{
  "d_mlp": 1024,
  "tie_embeddings": true,
  "init_std_up": 0.0287,
  "optimizer": "soap_variant",
  "lr_mult_qkv": 0.5,
  "schedule": "wsd",
  "decay_shape": "pow"
}
Each number is 128 + 32 x the weight over its row's rms, rounded and kept within 0 to 255. Layers, rows and columns count from 0. Numbers have three digits each. The size before them is the row's rms in percent of the matrix's.

# layer 12 MLP up, 1024x256, rms 0.19, rows 442-496, columns 128-255
092:110090081125106072153130178125174123193164155072158089184123118087132149143181085146111165083172123094138128141051044157108111148147200155113107116107105157131175072147113145139133137124101074110144136094103098184133062143185092113163127126143166098145138125151134131084125130081130131123113134048120124135090126158157125144089135184118100142116144109166134110137104090181068116149105
092:117098179079124074101083178142066102097122150153146145181112131146117152097129107122185116129146113205152090148149092141127134142141106133092158160105111108224175178174125155141066128161137192096175112190152087057108161148106138135128086087176129131039088103123162165097155102116114156115114108136099118187116112090074092096104076127107111124117059116140171111092190141162073209135135
097:171178106120142137137088159074112059172120139192121101161115115094097167089130189123138127104117077142113123115111078148146125137144110175090110145169088126085165105078137132142175145132113103104118184157063161131095137083085132114152137164132159126141139134150120158091137233195168091124137153165097109124104125079146114169126150104197173099160082110113111162160141127187116151084104
100:137086144213105159159120184116178164152108081122133157137129149176104144097112141101131126139144162147141123110071165174165104171128102137182145120085137131083123071078137112108118113161139086104103173128144141130134137194129173130103080144090114125142197142142126150075120079121141145110132086090178179171092168147168163132146120158119079044061109154147137085109098133116103172126106
102:123141136132199122105142116129162124096061154073092117122136089175164155144122146059118061115123162062085126133078139105090134115133125141152127143177155103086117137137145171109093110170149144181123161090154116117110178100098051095098108109142113183170132158078067078090095111103077112098207131120178138085123139186097109139141141163091087117102127164071129095111123158128146139114137
113:136101123135102137146078152126151193255138146149165118116119076092168118148115132135109183109085191069153176154112162120101063125117144099099138125102095092065125113120156139064164120142147152132055169117127139158148104135152193120164097159174138109125204210129118087132112053094124095142081113122103116127216165086123139174127143115105135071107141120175087158134124117146086124128142
104:098149129132154173123078113066122123172129112161082047169158126090169130171154111117116110163124127192080072107126119086101192167147130145124172145106095144077130132130127134139176160105144108107126099096113101108130124102136091184083163148156133160146157102147139194143186150157093178131133083124154181128127125120111152136114139119157091095109176151127050091143183127083158144132164
102:109090103139116130120142137115106109098091156143126159117106085096159111196171146089170136132100108091160130131087199179095137150109117104158171163131097103096090169104068110089191132158154137146075129098122152194161103096081103086117164194152136117061178126162138122152137120170136143148069168170134133133117072146141158127126152171198168132100098117139152092116127130124155177119092
090:122110073101131115154155103119138109171115147120115223112171171165088117103147182110130067122116124102109131069131052199131133132191114084178193124132088110109107179111159163111076166119114098145114141113097107063169136116076178118142104103091189113139140175139107100107132162102144140148178121138128166113098200102086171162143154130105126074140145107188130086136099196168113168070123
105:099110195111087113104130107178087098138101199183178105098106141171115110182131111126049143101124125090109136128063080158148154096122152251113173127110136143128096073160137130108122154162147086094138068100111114161125120096099144138108122101095131138140150151113108152171039182134165099065128134147107160133112127143138081109119130136071087148167106073110103130089129069134217106144122
102:094148117153133168080078147118078139121127162130214130152122099102107099089131163113147134082213110108151103182108080179084119142143167121216158144119162064126136104056153087115181108146121123076098111095121097104153130113098138056137147076101099127159134130116169111152144044161153109075131098117130127179146141166137126127104117178106123129042125138178111193120105090096107105083119
096:164098140096141143121123083151093083154150162146164075073102149135079094122170215096161133128118122151086157138153095153134120087151175129122171138162144225110128200128161168127161111162137145143158123167121133094131127150141110120109114063119167182179113108150097098128138183121146121083126129100076135116155138157083185116134140083120129078105142147132089086123147090160072154146103
095:093197088135100117104129131091137138074124124090076148104157127117165156110132153132149199127109041093124142105170175130153067149117061147123148135051164119148154115061062144141107129155182096142050137140099148146181144101109132129139152139094106139124160141143175115090133172124127158130118093134119139146115089125151172064129164100165138101175113088129121103117068053102072158044159
098:095125157175102154143134219117141173139144141133176146099144152125138148182138109095107134135111129055096139109181123074128152140211147205145108144147127110098115159116135141088121122039138111160143120150114125126071116073091133123087202086087133090075125192142161093073130144130128137179167129100132056093124144124151064095064093184168158113177078163107188126134133087106109156151160
103:104086124132173100209134187102164138155130143165101145181183145157098107120193066104168135140169123128132154158163141115119126141142147157098091146134091128128061122137132134221121102122102137154061120103137106160117091153128094115109083097087119130158157142137151115127121143081138160130154130147171106108100175068126155150139163174074128202084203149081143121110107103139167084109062
104:118150088163107101132154165085116165130068129107127113123107141176142149127129124140167124165157103094042143122152178180139125094192115074157181153144103138113138165137159126131090078089140136078078129146116128107119161135190148126113156128129110153154137216073153140156136098122165134131036144133168165176099082162133139142086176174135133100137108133113172093131089138164153125119092
098:144131144096146115133109095169168157221175110085143121112164094104140071142127089118154121097161123140157180122209132111168036165062140120129139112102136132117087146095154072096135187112108170135145121071133110162175208133082168103135120129113129154072142122148162117124054137150102053125045170119081107139134116146143200151063127110106080103110171127159100074173135154130144151133127
094:145096118165141100139167095171118094109122089134124142096111180108119108100135147151136147154137103162079180090134131089108126139136073116183128179144174115082085105109137215172208184098107079113155045108130191134131128132098085141121175109191082161132162161118131084124147060162140136135131137192091111130164089102102186148089123152131143104175113089145106142143085137105112137229132
104:092094157148205091114165114148112101132108102172120078101093073094136116130119202161120110078198103139134112207125158105157094148096114114160174135183139113107154079180118173133118107121150131124055103108090089155143121136088112110073151087132140129133078140154091110116133120185111189152135155210069127112158099132121092154117113137062110137124140095136109107114149183145138134076164
098:115198150149167132082141187122150124118157084103116086139127127102093113087102119093149107205142172139147113142117082136165113134146165190086125074140072134114086152196099172103163208153135183200118157110070131153134149086108120136164188145130145085111105141086080125099097174111149113169186095148161128153113097189144124096096109194158115143102166079157121097129161133132088113093112
091:090140142102146185114199179082183146153151053133122122098153145144080159143109063078175172123068161083152139139102140106110152141127130114116169123128144144083119149176182106160074090104126151143086150158151149138152116116156126113091103206213132110142144142127134153131108189130118142108086130095114163122113105112089149144118129157072122083166126149106162147086155192095173140165133
105:141097114156147125120098136142108102109094184220089090049146137100154148171147107133152144150116110136131155137158141121153066151169124109165116152106135153129169074052172121097139129100137100058144096128099181114184100128166100131179144095126122139117129140064063110149153149095129146066133192142170064086121153169140128122166088115125075064132149148101128158104137176115128079141096
104:171138165139153137123121222102098168167120134152087177181123059106112133141149099118104162144138099166185123062140097106080127108181102134124098151114196097111123092151169080072161103083142114082151110129127110134159127133117138092116100117151094049138176186101191156110120190149097138175145117113146106063192138134130177121118132173026171106129132174087105124105114136140133100172106
104:110119133101143119190135119126185110126077109095060131085146101127125118160090150117161097138133133167072151143078143119037066111113113130096087157143156151145122124108143163095054120118077103165140105125158151083139115117113126095080117176124115091112033145114046084160189142117073108149140137144147103081112128149145119139191087161127110120098121139130105118131099056158136099168082
102:159088054146153165140153118112195162084138074128155178123150140141164140130117126154131119128122189144120193079111122122105089155157112118165102077168120156138132070109139139127126129170140140083078152128093189079118150099140087091132156111135148162142129065140077149113132126134103225093215109137166140119194115123088157201103154109157134134146146115071140120103154099119130078080124
098:097141110146137158139171128142126166155066126107067120179129117148144123145159145058123106190145154122125095123105119110130052120157080103146123159139057136154119212165155108148075133116136112133149150097085115031148150164146189153152088103127146150113114156200119181142110173108112126155146150135127098107118123134075115102169147066139077116139168131047087097114111144148113111102110
103:092185114115111128101098158039135135129157104086111157200110130166165092099129157092149156124118180129162112167088147089086097141136157165148109160125114133138086133154145179147058096114136132130099139164098174137170168087145111131124162083119178052113092198098098117117077152090173149198102138090067166103117100148099083088130140170101106150117037101131167115144145134149122127137172
092:125175114131119111082145165189118182066117136115098176110145110159067086099152188115122141111139082183116156147109119151184145136130169079130111127152110127127140143166192157074172156150163156131122154129095149148130136080114126120139106058202150143115152165134113177159108088106108100165149090148119115142142192111124177104171072156132119073151163114192170100028116089154103186177129
093:069174150105159173137185147148156103079114136169129169092101121120128167168118166091142150094086156094120162165154118146111082134089125168113137113154087143168137096131054133114122155180133101158130103138169092114191097167093151083156151071149125132110117122156172118182157117121080179120163111164186147134095111180111096145059096121172177165113152104156117117077144118157088197125125
099:140194148141104183131121176104152184133203123111123162128149181137074130114114112119147081108132075132129158111151110085140179177157118170130119172167166095130150122131171064159171170157101139106071069146112186087121098167134157119145125133196171101117109186103144175151144070082065094080099109182092079193081116103132112154106199178133172103122191114144172083140161147106103102142127
102:123161122091103132163100103111106154120157097137122188208182107155089129143067064090118122114116131155117104121170137111133159095136127087117192120107121127111076124107141116106153098127130155099148117125129189120183165179132128126145173108095115086133134185078132132079103151133113129030106160162116163116121180133104151177089097165113155122143078108101159147115137092135193074146140
096:070122085188183144155140129088150074127126091134103105131147137133126158152155094156152124125155145109144129188144145169090181167065129155088133142128157131103152199142103062095161041121197138128124133119098170118133105092050132156150128103093153105134092114125098119159137174134121094102173122129075093144091068172097182098113117165116176107138085141158179055088175159138133125112114
101:103147138104144116161111189161109123134114161167181100174170103166119062219135094157172143105101122115121157146129131091123103109156169148090151072156149074152097172112141147067155088138135165151128069112159137134123183101127115117138098167148086088120103102085174123101122132066151091149099155177148089114108150161097189194126109144090146056104120135102094123126145150110101119153141
102:149127124108143137120197191134108127172064128154086163127145083064156132078107128127158079158087063109121147103145179060141102128166153129156167102161119126094104091155072140142102197121136125197030164079143149139126123125122134106132111121112146113130160121176160154151107110125144123125096140117157131176235104127123114122129158177110108146051130103138139201142102134166133110138123
093:131136120142121142099108168093102170102189086104167134140177087123146122107149175190152099140102141134142142115144093156120112127149091092129127119160132124125070134154173065163156124069156075165097163075118100145132102161118117115119163129143162100142105141093119097133164124099134137098128176118114101155149077145149139120081124068131110076156152127136143164110121071118107117138159
098:103175133141138147079139122135130138164141139129111107181093123107057095101205186073105151132147085188177154173150095167102155186145148145156140112127127144107073120116104125113096153178144139109114080164088144173191076201120130091095116151137112155201093086162165119187140155080115112124105135123169066107055088183158111135130141121102080103112100078122110137099121142144150136147067
114:105186210081129144172130085130110128123125146082107120087168063136169096101145152142127153146099149103120149127173133090152167121103068108129137102090126069154139050144130073173107131131125143086120085100105162131127121132116070142136117107125151181086145140101115134115123177154128119140160155137145140110147133171149159148084133146153093126114121125050065121204096125096092163129161
105:090087154161145173138167127179165123118164145102140122120155122112152138094120129173118119101132159109109154185110115099121059143126120094086135190089120161123165079164092092145163151075103105146117076077118122185122109135187117122137142139141089174176117161135140137104068152118093120162109092143102093073135128154090100100135044093145100144099151091177127134103153167108169077126129
095:126157075146138153131191137139091149116111132088152132141105097115179183215090144101172122166172133148139148091092097103119136170128185137122141112149132168101123142035105127075086126213127140153092125174095160109117087158127131156106056174066150171072084157099136083128099156089125094101122122105168181099163118128123153137109170140167151156122147127131166089064137132090179154188149
103:147120115085159139155147178123124127117173096143144118148144092185130137140135098116170141109154118068158126131126095186134123159124129093065149149125160127115178047128135189083141173081111144141110150136111136108087111119119098133141109121134161150138156137086100147143122105152148171153117076145159110076140059133101039175096113129126134087116134111115110095082146116121122128171136
099:094121103109115125139164133128152137128166108123132138126132091144130116179037182093187100145125136096188129110158069146066156096136144157165174106139129144154092122090138124120095187133138139136160158092182182095128108116080124111141129126086148122148164114094167147059144066151108160159098135130080096158153083157155147075085131158119160157126157152140155137115150203131145062095193
102:133094119165123172137116100114106125116106187142117102088107145173068133090116072135106171113082106086129103145113140073129138090125162084140088110063127163158137131112126152210138117091151145179206119143113119154191120163145163125075122118142123127113145152097108116168101086134105118151131103167133081177132126119161057137142096139179092157108078090128163182130151117120172187129149
097:139124071113133133162093151138131160132102112121153133076159116094116097118141170145159161127121108153156125091075146079072132139079129160086169164111135178143140175159110073110165130211136095108128088101118112105137140139131077138129181125157121151161134113073163163159115114051171138192154129155094141091170127116154172063141114154113111156111143068078105145100131146128077137142066
109:174097131124063073170133139179148169109126152182195156150088142128106120073137120145099155057197157133089126117089142115113142164158146175097065166162090117087099147196151100203165113059091069067104150123116150103150170104086163105139116131068130068059147149153151117108139074163125131116090093149126114100131085159147208106160075130153084149097130138139107186154150122154159108082124
096:146105146118084128112140062139169134159170144176172127182101108082108136094095125130170111100143158134094100104169111124134213118151154120121091132115169099132160090101125178147112070098157142118136160189065078154098113120184205132122128119117122086127107122075092062125123171105134084112139141180135189119091090101145075151062171145104190133084164161195113106149146086110101130130120
104:115113166132121119117195128183168140138112105201090077113185149136136164162140174175099072119151118078162150137102108108147108107201121104101158128197162146128143182154137175151053138089120140096116119098132132185210142097138143146097118098114105179127119157136098081117160166116106142069101113140086169172109091162109135132113140140127076144150103126147188151097143108157159119148142
094:133165130124125094129102127151147174141128123113146179077108124117137095179102113186122128097132159094130146129152099148110185088075147178132144119150062070126120149121137129117093127152149177117141156130064104117140159136137107105166137148046125150099113111099115130142132117157094135154063218132163176082105154104165116161131096100101142094140125071131188145117144113155132115013142
086:134128140121180132143196114099124141129098163039088129107100102121126156130123159100101081158067112169135142127141125136114073112155148172089175159115138123141051193147049130165193121136087098086171151100049127102149166156094138101073115123106195119106172091136126074123127152070143137165103117086156154154141137098079109151126135128145146140167124166141165168089091082167200149130145
097:144190127116182107146177120123121140129141115097165081172137094133162158089133115150169122134138150102192125121157110121114150146112127120150139165119137145138094150144161077071120108119140136060058101156107095115115141150118136139146101134128132114158157140180134096144171154148154098137152096112147142140187146119058124093110158143157137255157050152119142135114149149156165136105043
100:165137116063123156096108151126118115159116120095091152077085086136134100132112171129067105151163088102149100097065110112086148117127178100202178134206118143140066094131135075159143151149113093093151116117131102096113113140142046142101119145125122136129151175149160093123114172128144206083111112095101091165107116149129212120138181127091154095106108096183102127142073141125173153133126
103:136167078147141119176168121102164178141161105148139163138090041179219109066134129139113185135139028118137109104114149175095126159180121111132081162147123123121182120076104118100099129135086120097164126075114186067120157110165103139141086120210109155125125069159132123085164120145146138083125170090095111120122116150150096114102153156187166105134148118119141102107090049130143154061093
111:121110090162139185180122077113135046092141128113108076092161135108161135117134137119127118186118187114157123150182152190115141105164140124102173144113135100111092156111150106141113175149158075139105121104190118139138132136184078133144147092090164170140149127132121113109087108136103162100086101089181100128156167127117167132098091114105139102136140111112172189176088149185166130148142
097:069182150128153090158133137136090070154176131104146169125157179142135040129088183134189138093102083072128155126117176143147109107099101142174166104132080194159112154118056119110138137182148082094148128143072108159178175136090098139099133125134162079120100141180160166136159081129138147162118103108117170117111112137205164068116135116165133102102085102137139171156161164121147158141112
095:178143121068206171117055091067119114111111154121187139146168088113086119075082111055191099099110140119127146097119074104192154167148151154107104109207079142134145121128131082140111110128146114130185104205144078136104137164096127177114145145116123135173170111133155149134124153147059160098140081079176110144117185132082124082138071143138062150068063149161139111117056151094171163116106
100:152123116128158166113075178129069135124145137097156117144161103141103146175129118162158180121137134171161141115101094083078166138126100153177167131119153126182139143104124158149141078131162133130083127157145155084131106115165187076187069107113119116113133118179155147138114156111120165116128106148178079096076113121135176127152138236104154075132117092115139101146135129118136156187106
# layer 12 MLP down (transposed), 1024x256, rms 0.199, rows 442-495, columns 128-255
097:105155144133126139140089097136132136113124134182094158163170063171096095148167201125164107151159088136105095106107176167100155149064127153099174148133127132179157124097122089116110137068103175129148097132149113152177204130154138075142090115094138144080079116095162093197165089129194177120143150181115108136112111214132104128054137113080181137149093171100136054104117136119142159164074
090:164115103149120190124091112113147110144122113088086109072158087108104176140170113143075123156148114041098160098158160122149163093074141115107096130134143149113104110131140105175162043032122137096153131100103120097143109150107181102076201129074143112182140133136137102149012103115189126079124175169117158104140114182147127178114127155132155152172164112097092122198105070110151076117149
094:161101119185162136107159080168123164128108100154085147087123128105129172085104119150089114120122134126175182122156135158048126162108112167124069101067125121116145104151111145133106097164125111117195072156147167176169128118143169147054126152130097119183133121090148129210133087124083145119093133153140122147100140176133095086137051139136086096130127135177095134102050111105122118157130
105:099071142144183120131017184097135162101120182136134085157138159109127131119158131094132082138111135132096122147120178108121102141143124084145069126067093138139206112118164102137095102129213072135109174186197155075133097105089124163135074180123156142130113143126140117091169149117158176179105118159089122068179150117090190086124120125176088118122188127099119080132126121177130139138108
109:102111155110134138126119135177127100198202134218113122161081131104118091092160093108106131144087084137112120079133124147190123116103102115104144112127148188141151094126143092090106124108106122109123111145107154061120183107136169115143202140112147184077149091104129116101053209108131061104092117057133120127093149108153125172160127086183180183160188117174139133141135174091162119136054
100:120156109169142183081092208106150118211103130123186151113107076116180123137156141115120104129124165114138138176090134171113075142164127083100170110104119144082116092086168125147098159141107075119077104139146200148127125105116108174120129158123146148149094164183186151102104086157134107136142168109124127112172112134090115171145073142110082052127153134175082122179144059169051097101136
091:116093165105090118105133147196110099075145109111102153105068120164112119066075200137161146096136095105172183112146099121094097084143125096106105098110149143167109169140140130119109086136127134113085216190175106177155105146113175062125105103182171095116118128076152101121114115110150112119063131129155056151140158108117106116171104136098169152137068101159193114103142140184073132141103
095:078210110183148108135120178154107096150158148087075084143088125101142132093169169194107179148147121141114110145130098136121158148095106127103109111111186146161104144101129144080129143108085143109146055124149083115145144152130155130063132114125121120171153155115171109085115169102126112118125112144121108137126134151106112109088065070125098136162097114126134130105122172160119141114128
098:122132100155154111139110154112149099097127102149178134140108124157090132136094118077108174089164171143144155150149126131127223130156134127143135201107146128148176137151093181163182133152194194133122118119183116169084100139105116152091151105150135141158175124135142139111112106186106173079140073124133149084137065137059079119098144142096139125088109132144117099136055095150115159178143
110:090111191134087148140126126083112055108202079133154149059141077141131086142097081131149104138174121113095107182122124166122115146140094112144146136115086146081117156172159153072129115063121166148088131149163143082101129154116166085071141110090112153117170171124117104105136157168138156124106155166130126098122156139137145179123175061214148152118140122172076188175099099161085121123161
120:111066109130095124089124112132150085132099133132124132072108119156207130136145113121146117097104160095137115133122081130178076086129134100146110163105162154129094146028158111119142103128153113103093143208121145107197100172174111095125148116120118124129169106094105120152058095189098072028177085155123157164124173123103160118144137134160105117126138177156124126194154129105102118071097
092:138107100107140127104160202121128125189161099112151123104162088135099181207125073110107177135079161085137096121153182127169193161131159142144145164068169125177099144129140108138142196065156173069123163123109116117119121057103116117129122138117087137121134137136181177141130094123158102129169044116182089120117067113109095173085139140156065098091129150182143140092120148118090128120136
092:133090113114086065190138164071093130160134113154104102128139126145069113129154166132146083106154137130119114098152150093169159092157118146186110097168125113105138135126172138086158115125115117141134187106148131186060124131148127122102114089165108175106143079150151100125089088097103154170144143132122106131150174026118106186179115084105151153073113081099164156133110096110129108105075
097:086178087097162170143136156141206178093105092103056169125139137196145076163153128109129158105145187140119071170138095098093103046125117179179095123143160118110124149134175148095089099113148108143113132161136145156135135127074152152083109102125139096158102135127122062153100114079091072164155131125095068108123111146129123148152090131123122143140068224083110116133099116090112133127115
107:193128146160117124160135167129134117165108142121193106142068175072144097098081148095073110099165132125129101173102098081113139123146166131068204109143159195139157117130141122094171137127174163171134133171149134131105157128139092129125101105091071171085091137110097183139082092197126049157089150174121123127088115107067170104217146131067142100120137161163108099104150088111121173106132
096:045126190116120118146122131135132147125117118138127137124126123135127058077127173097184118135157128113118139113138115075168143192170139175097075112151143114110241126183090127153161148142127093153142089106104124045112151081102148071114143098060155112130116065152106210115149158169155117082139170118139136149127137112160156114094119149113133133111145104106111127183141160160136137110125
095:115096120139114142116140084134131126118110104112092104157099124092164114107131097104104132087166162156158150136197158128090133113112149087107157158125095153145148120137109102167109128144113067150108149103163201134161159124118068136041150147162147158112121165130085185109083154121125124131152100147143118159088069107131075087031091070106145125156166148175121146149135090131134098161156
097:080189101151109097134185090116184050171104103105116113160145113136114070101177123113096100114053056123147105162122140103073141151147134167149167113142121138162166119164152078178121191155120133107166152116131105168126073104094163156175126125102108072109102118155121095135106156100095132096108090101117119116106175112106112085161137148079082065085157124134123112150168147142131100159179
105:152123125145101114187116172117124153108115149179181119180168093137110064082130120127167100093078171104164153098151075155115176147099160157079099124112115093103158153157085118120106115202146107134141079147122121126169121178132125085141104124108078113138161153122158056147105155093178102158101170080169149131096105152112110092116128068108103123110118098143136127138113107114093169150111
104:049142088147164122141114119114069089088140114130158157175126119129148094117175126135120180155116107047159164147162156066095125126118098109125161135161147183108135161099140098109118110125143202131133125176089110104143119127104134126147159116108104129119141189089116141126125068122088158116167170100159110163149108112116157109080133157131133190125068158128088109099087139190173171118085
098:130081091143133137125148137116083123121098132103091125195139151175097157094097148151163129067127127110136103109210146159175163139150139106149106133125115118123142101115082105121116091162082105146066090182193133184137144093082089154094109102136105050125136177174095170122107114172144136117095115180113089069119087130155167144109124143205094112082117135135125161168146100107138127140095
112:143122141163130161106141059130129125074154132087113123111086119088139120162086114102102200118126080103205145108145125138156165084124201092119115155133109134116102116150080097164152154156104173165085148182152160142030091116103075073086119132055166109135121084150132179066118121100118211135105130083159174105121109205097083070179155110140145121128100116144177120127112073093158131115101
106:113125088171117126099139137092096128141148103165103089177177112095141109129113158125079112127090172145102110129097127088094121119179089139127111097148140130158132152171095088125116070172140203167133133094161104133180126144163115131117142139148119123169084112102087112160127165140088094147115125138113156216158204109148110130150125095139124104044103094132125124158143141188044145108105
094:119094119119088102142081128106096150161113135095188128136128147134128161104147098113140123109093088136177128093130138146166124152156129150134162056122067153131163105125116093115168125161180080139138129094132076142136172111096125175168138073059119144072162164121122144071126138154121087075100134108086142155128152154119146123099137057148132132102153154144144131102110086103097181125185
105:117121097103143133160152136079106165151062128117085056158115121142147109110100131171131091127107104106099095120166150134074124123027113103113116167150138122141114186106174073106139148097184122175148139084119140108133065152114075096118083198122166126089127091192133155111086141133127124111095119177110125171143128127213111135041165140106167174179117098158072129096112110139211148125071
095:142156132106184098132071088118204086083115153139141124107117175120114119183153089182088141172168083144090115129112042085091153103156124120144128028135161180178142124095130127161126125130099112129144174151096090158122146111139063092136094115119180147138124162072123095168151147065116132150117184119154107088078095137161103097013078136158169136103120101143184156169134133123139106102110
103:094146193143116168133147162161198083072089091108094111101161117155098167161133168108143085147073126179065134083045116143091113160101148152089131157160128137129101102159165120116143106141181138132169172155153155124165092076142125101149100153185079099116141086114101116139114174158134139159186093136102159130149130157046037140180098128117090140114160126164117168093185128192103095187134
093:083099127119149097165090106136122164174180102096139133144049119194157164127089172172136120161153101140121109136105159086094175138059146120067120106112146166127080087148107081141113123087141100136170114106069119116129145083128128147129100164098094176125126093098162098132143114164129185101133099145110119150124154103142125141060129110136100177088109058164187173151137139105055156103143
098:128089120062091118107126159087090131124120131142107111166170096100084095105149074112131126141105174160136153129057106124111156107200129177128166154131185126103149106106186180174080128155165068105164144119092114111093177112121098165151122128114101126127124114120073159080164095159153058136144141137110124115156113122109084138113159125145129090136122086087157125139117148165107077133136
092:090110172148132129111036104166102131142126168114153168087114144195093110184149123133112086108167077113168121178175099160182102141160109125105142132145210134166141111162146087157165088136066088143136128056107105177194139137145112192130148134118128085057099178109068077138182164118121151169108149045105123121178164067104109150099120109119102147146164093155069140111173161145165148171158
103:138120071141121170145133166145231072137101155097059137116120097083125083132121102136138100133132135158161143156121071082151088103078168091143077113101096084173111112116123112207115108142095105140148079097133068160213115146133139156114067097123131088173146107160068130092151122030130052123112133163122136125130139145152149103147125121118159090091194138110143123170169181088143165131063
098:148134145157071177046135100149162027085138069129127153122068125152112130163075143155056132153090139078117088172162113134104082119165175116125115125098059146136091102160117120074087109170120121085177137131183091124138102174103077129133125143112140160104105153120135162120157167139130111058093101150149124129147160152150092148133084129102155135149044146135065156144111128144126124140155
106:117178115138071132109107166083069074083067137177104093131110091119097073129041116125064164141121124100134142105151122155128151111131110128122124154120111101126174080180110157155143146122160150105142167149193190152081137139172148103094133091104126165096133040151107120092124117199115146124106148120150140139161146155172099146119156129116139219076119084148105119144080101107160145111086
108:147130125131075144161156124070141068186119109160112106164133120105114154073115104135152126156090100104164076139153149159136162161110166118105098139160096152123119168138135108111076071119081145147149135088119142123177108159114160214110131106088110132126135125149142084115120107108218136136143105191059122113126130188124171179135134156062059094095139124116084161185106108070119147153140
090:114156148092173111175156102116173118082135089130118109181108096077130111133094163156138164117171127136118138137084175137132094134120107072120116105150144150079067105121117138133147129170085183141104188112140150119085106199091115104162113147101116171077071097081130145151145163113054166180141154175165114165089109149185124142128147140123212147131125105173134105205111190141092128150084
099:153074164151161132109131175155121121111171054124115114151172110116181155172137167132177134125158149121164140144159125145134146135127088070124107102165059065070124101168162100122093149123134163182161063082143124070081114141093071148154128113118153140079170158095140183078157065163079158117104086115154139168099139119089088113104118092187133072113146197103133136141107148209061116183174
113:103127161127158122110169030148145122115092122129096076148145138122154079159061177189145129151121118129173134115155102119091146076146158108139154105161106139079113105104170110097107127109134187087182132199120182147088153088134141122156129117082162141127117151118146162108111087144147180052140180187162142154138128178228206121195152069150117135164118153076090104164143094100116164133155
106:149144105106176149117139055156123141138157145205161093076166150108090102146125085156137106156153107153145109091138124106089134151047156091162186130091109120150115106170099145146187154117142166088068053134142148085123096125127146216119162087129178169165097130119175148141147114122148160120107101100113152124072146077119130097093130125078112174115151166115175167091102138149164138131143
094:106120115152061124135107171090198158107126151134109150114137120100175106056107142101112160152145121129071137150134154096140167080144087139127106161127115100127146150191120169191125129113168097123164124069151131162195140121103088122076165163152172113085128114123207120129100107167089137046155134119099149132111101145101182147145093127130119158095133054119060157154145109144152128098027
101:152147106168197128146185158182176112100111161158120138151143136161148199133120147093124180097194095127155069113174128014112188105116141127133161154115149082184172107095138168117138102156125145111089062146079150108058114076138196147144107162135130058148185130125142128117151108150130186170118158132128136103129060097151112128145158138174081125163131127108115184113086105096141106139097
091:052169111113074096124178159124122127093126132129131126174128084148107138118116189062134165160151078109092167120145108140106106095125137139138137132088104163116118167149161116083155124103151115068118145122140117132137160143158137123110187112158164165189058151102161136129118112121092070134106077206130141120148068177118127106117114148085165180114117121197107123105111153159138159113106
095:110190110154135148174163163142124110089039191143145138086110107088128118155088136077090101209179173062133154175160110156185141131110127127144149126098140104117109144125158091137168164137135121208129136136150109127144074150134120160141127140117108124161073095109134153183083119096160128118105179098141138080153085159176180172144118116103160058114091075140147157119131091113127125131117
093:129105143176100109153070071093124151150169136113127161178089170169129155195155106146123096120132148063149172123144108118157146171149182123148122120116094106120192103179092117133144103097074130102152122120066131135085162139118190128146056078130048113100137124096142158167063122113084137081156112133116103177139094157121112152089113102123162147101122145164198147144150154131155114138142
104:129096148124147064165136092113063068110138132074124128103175089126135108123085148160084204168111179140155096095155155190169100093127194123143149102089140067139142121133132128113117149120147159082164100110132169152125070114160113110158192107069144134161145131152111150123100184170192180089101183097083078063146139147150139101118155114155143155113085110147130171135110059160067153104092
099:109126094156149094147147154063105071143119126142066098150172156111149156130075101136118133111113168121156122124132098145104062152167103170149114045149148124120114141134097150192135113103113095128152077219158160180126100143133135087139132114137128128098120195164125123092125154138085140115133148147145154124152042180102102156115088116200070103068125135177081158094168120123155163212123
096:108161089140153126146110152105101130091052175111129171090084112142137123136123112054148195149113172157132089128133111143148076183128086154142100129055111135164118156184120102127170141105100111168163137127097159068061150144146132126138155107164166083172140113131117136168086096082157104116176049085132092094113129104162142107121142111102132129038139093109008094107106054101100136122113
080:118152116093152166112067120111104098141092131117158188107090087157115137112099103166109146143139094090147180163192211097163065111161156124188161167110148169065130119116139089137117037149112108121145101114126112097130094151188115097154126125090163153157134146171148151130078066140134103108183126126065051141136152147077137129141085189132098147154149115146118186163093118148163113159167
084:056110135118104131134113213091165124159106084162177147138100101109113124101162226134109113092198108093100092177129106177156151174122119111166163126119151133124146089144120116087059140169147156177113148188126143164112137134137058126101166079141109137146150137137153125100127161130118089148151128151112083142084110126126117122240143129165117119103085077143113118157120160146098150095112
101:133063131113075132136181142137157169133126119121129192122087064162098104131058095130099140130126085116117132112079173156105111120178134111096186156073112146119099182145079166156137168163076102125170125152172117125177164138176122075144140070176106142066099091126094129111143082117099109097104140196140161162116061146174103106133107138159112126107127148115095117101197106151111179107129
093:169132104147133162060132088176151124131121110108122204122135102089105080131098064092162171154134131144183173166137126094144114090181160113119132146150105149112118082146144081082151149152146141108141108128127109059147147169204123143163149151136142098117126148026146072139154101129140127149162137159092125090165100154084142078201064134109132129121085173148103156093130123116097057186095
094:118089149142146133145195143190070145108135090196153143197094155105104097123148102148154191140143094123087109157118199129125147119151089158167120166151115149140120130129137108126101113188087203135080163135100138099109093176104094074157124164119142110147107114120136147127128118181067166111112161134073115146118060110092117183108164107124149112135110120135170117088133053086048077150117
113:154160176140119107138111117148148125145127078163137102157147218118134128074124162170106113135150130077120138117132085130131166145176090127145122116113161117112107087101109089138088131085144085099070119103140205156125130158142122100112153091133144107148096110107101048101080141139100083068174099147116096181140219105143101119168124082120098106154103178177126175112148072114082157140076
097:125116173125092122107159157153155108072072137133074111133141143094128095167148143159173141211112153126112083197065116139119176168171133144124142170127102115125142126081170110165090094093141168169082080132110134084068148122140154107075092117178130175097097118088086118096117150191092134105138168131154130138153169102084103126090133120128120127134131109157115138105101127089091108093201
099:162171090165138132134206122170106117130154182137152141100143123136142129117122145124116122174133118204167128146091106138087162154098175155125115106114123084103120123138142057099126183132051127120150091128093128122193129128094171122125107123168165167093117094161092129206104093137160134175087164118102202131197154140121202176117129153140117183092165176167160213097139168125143087122108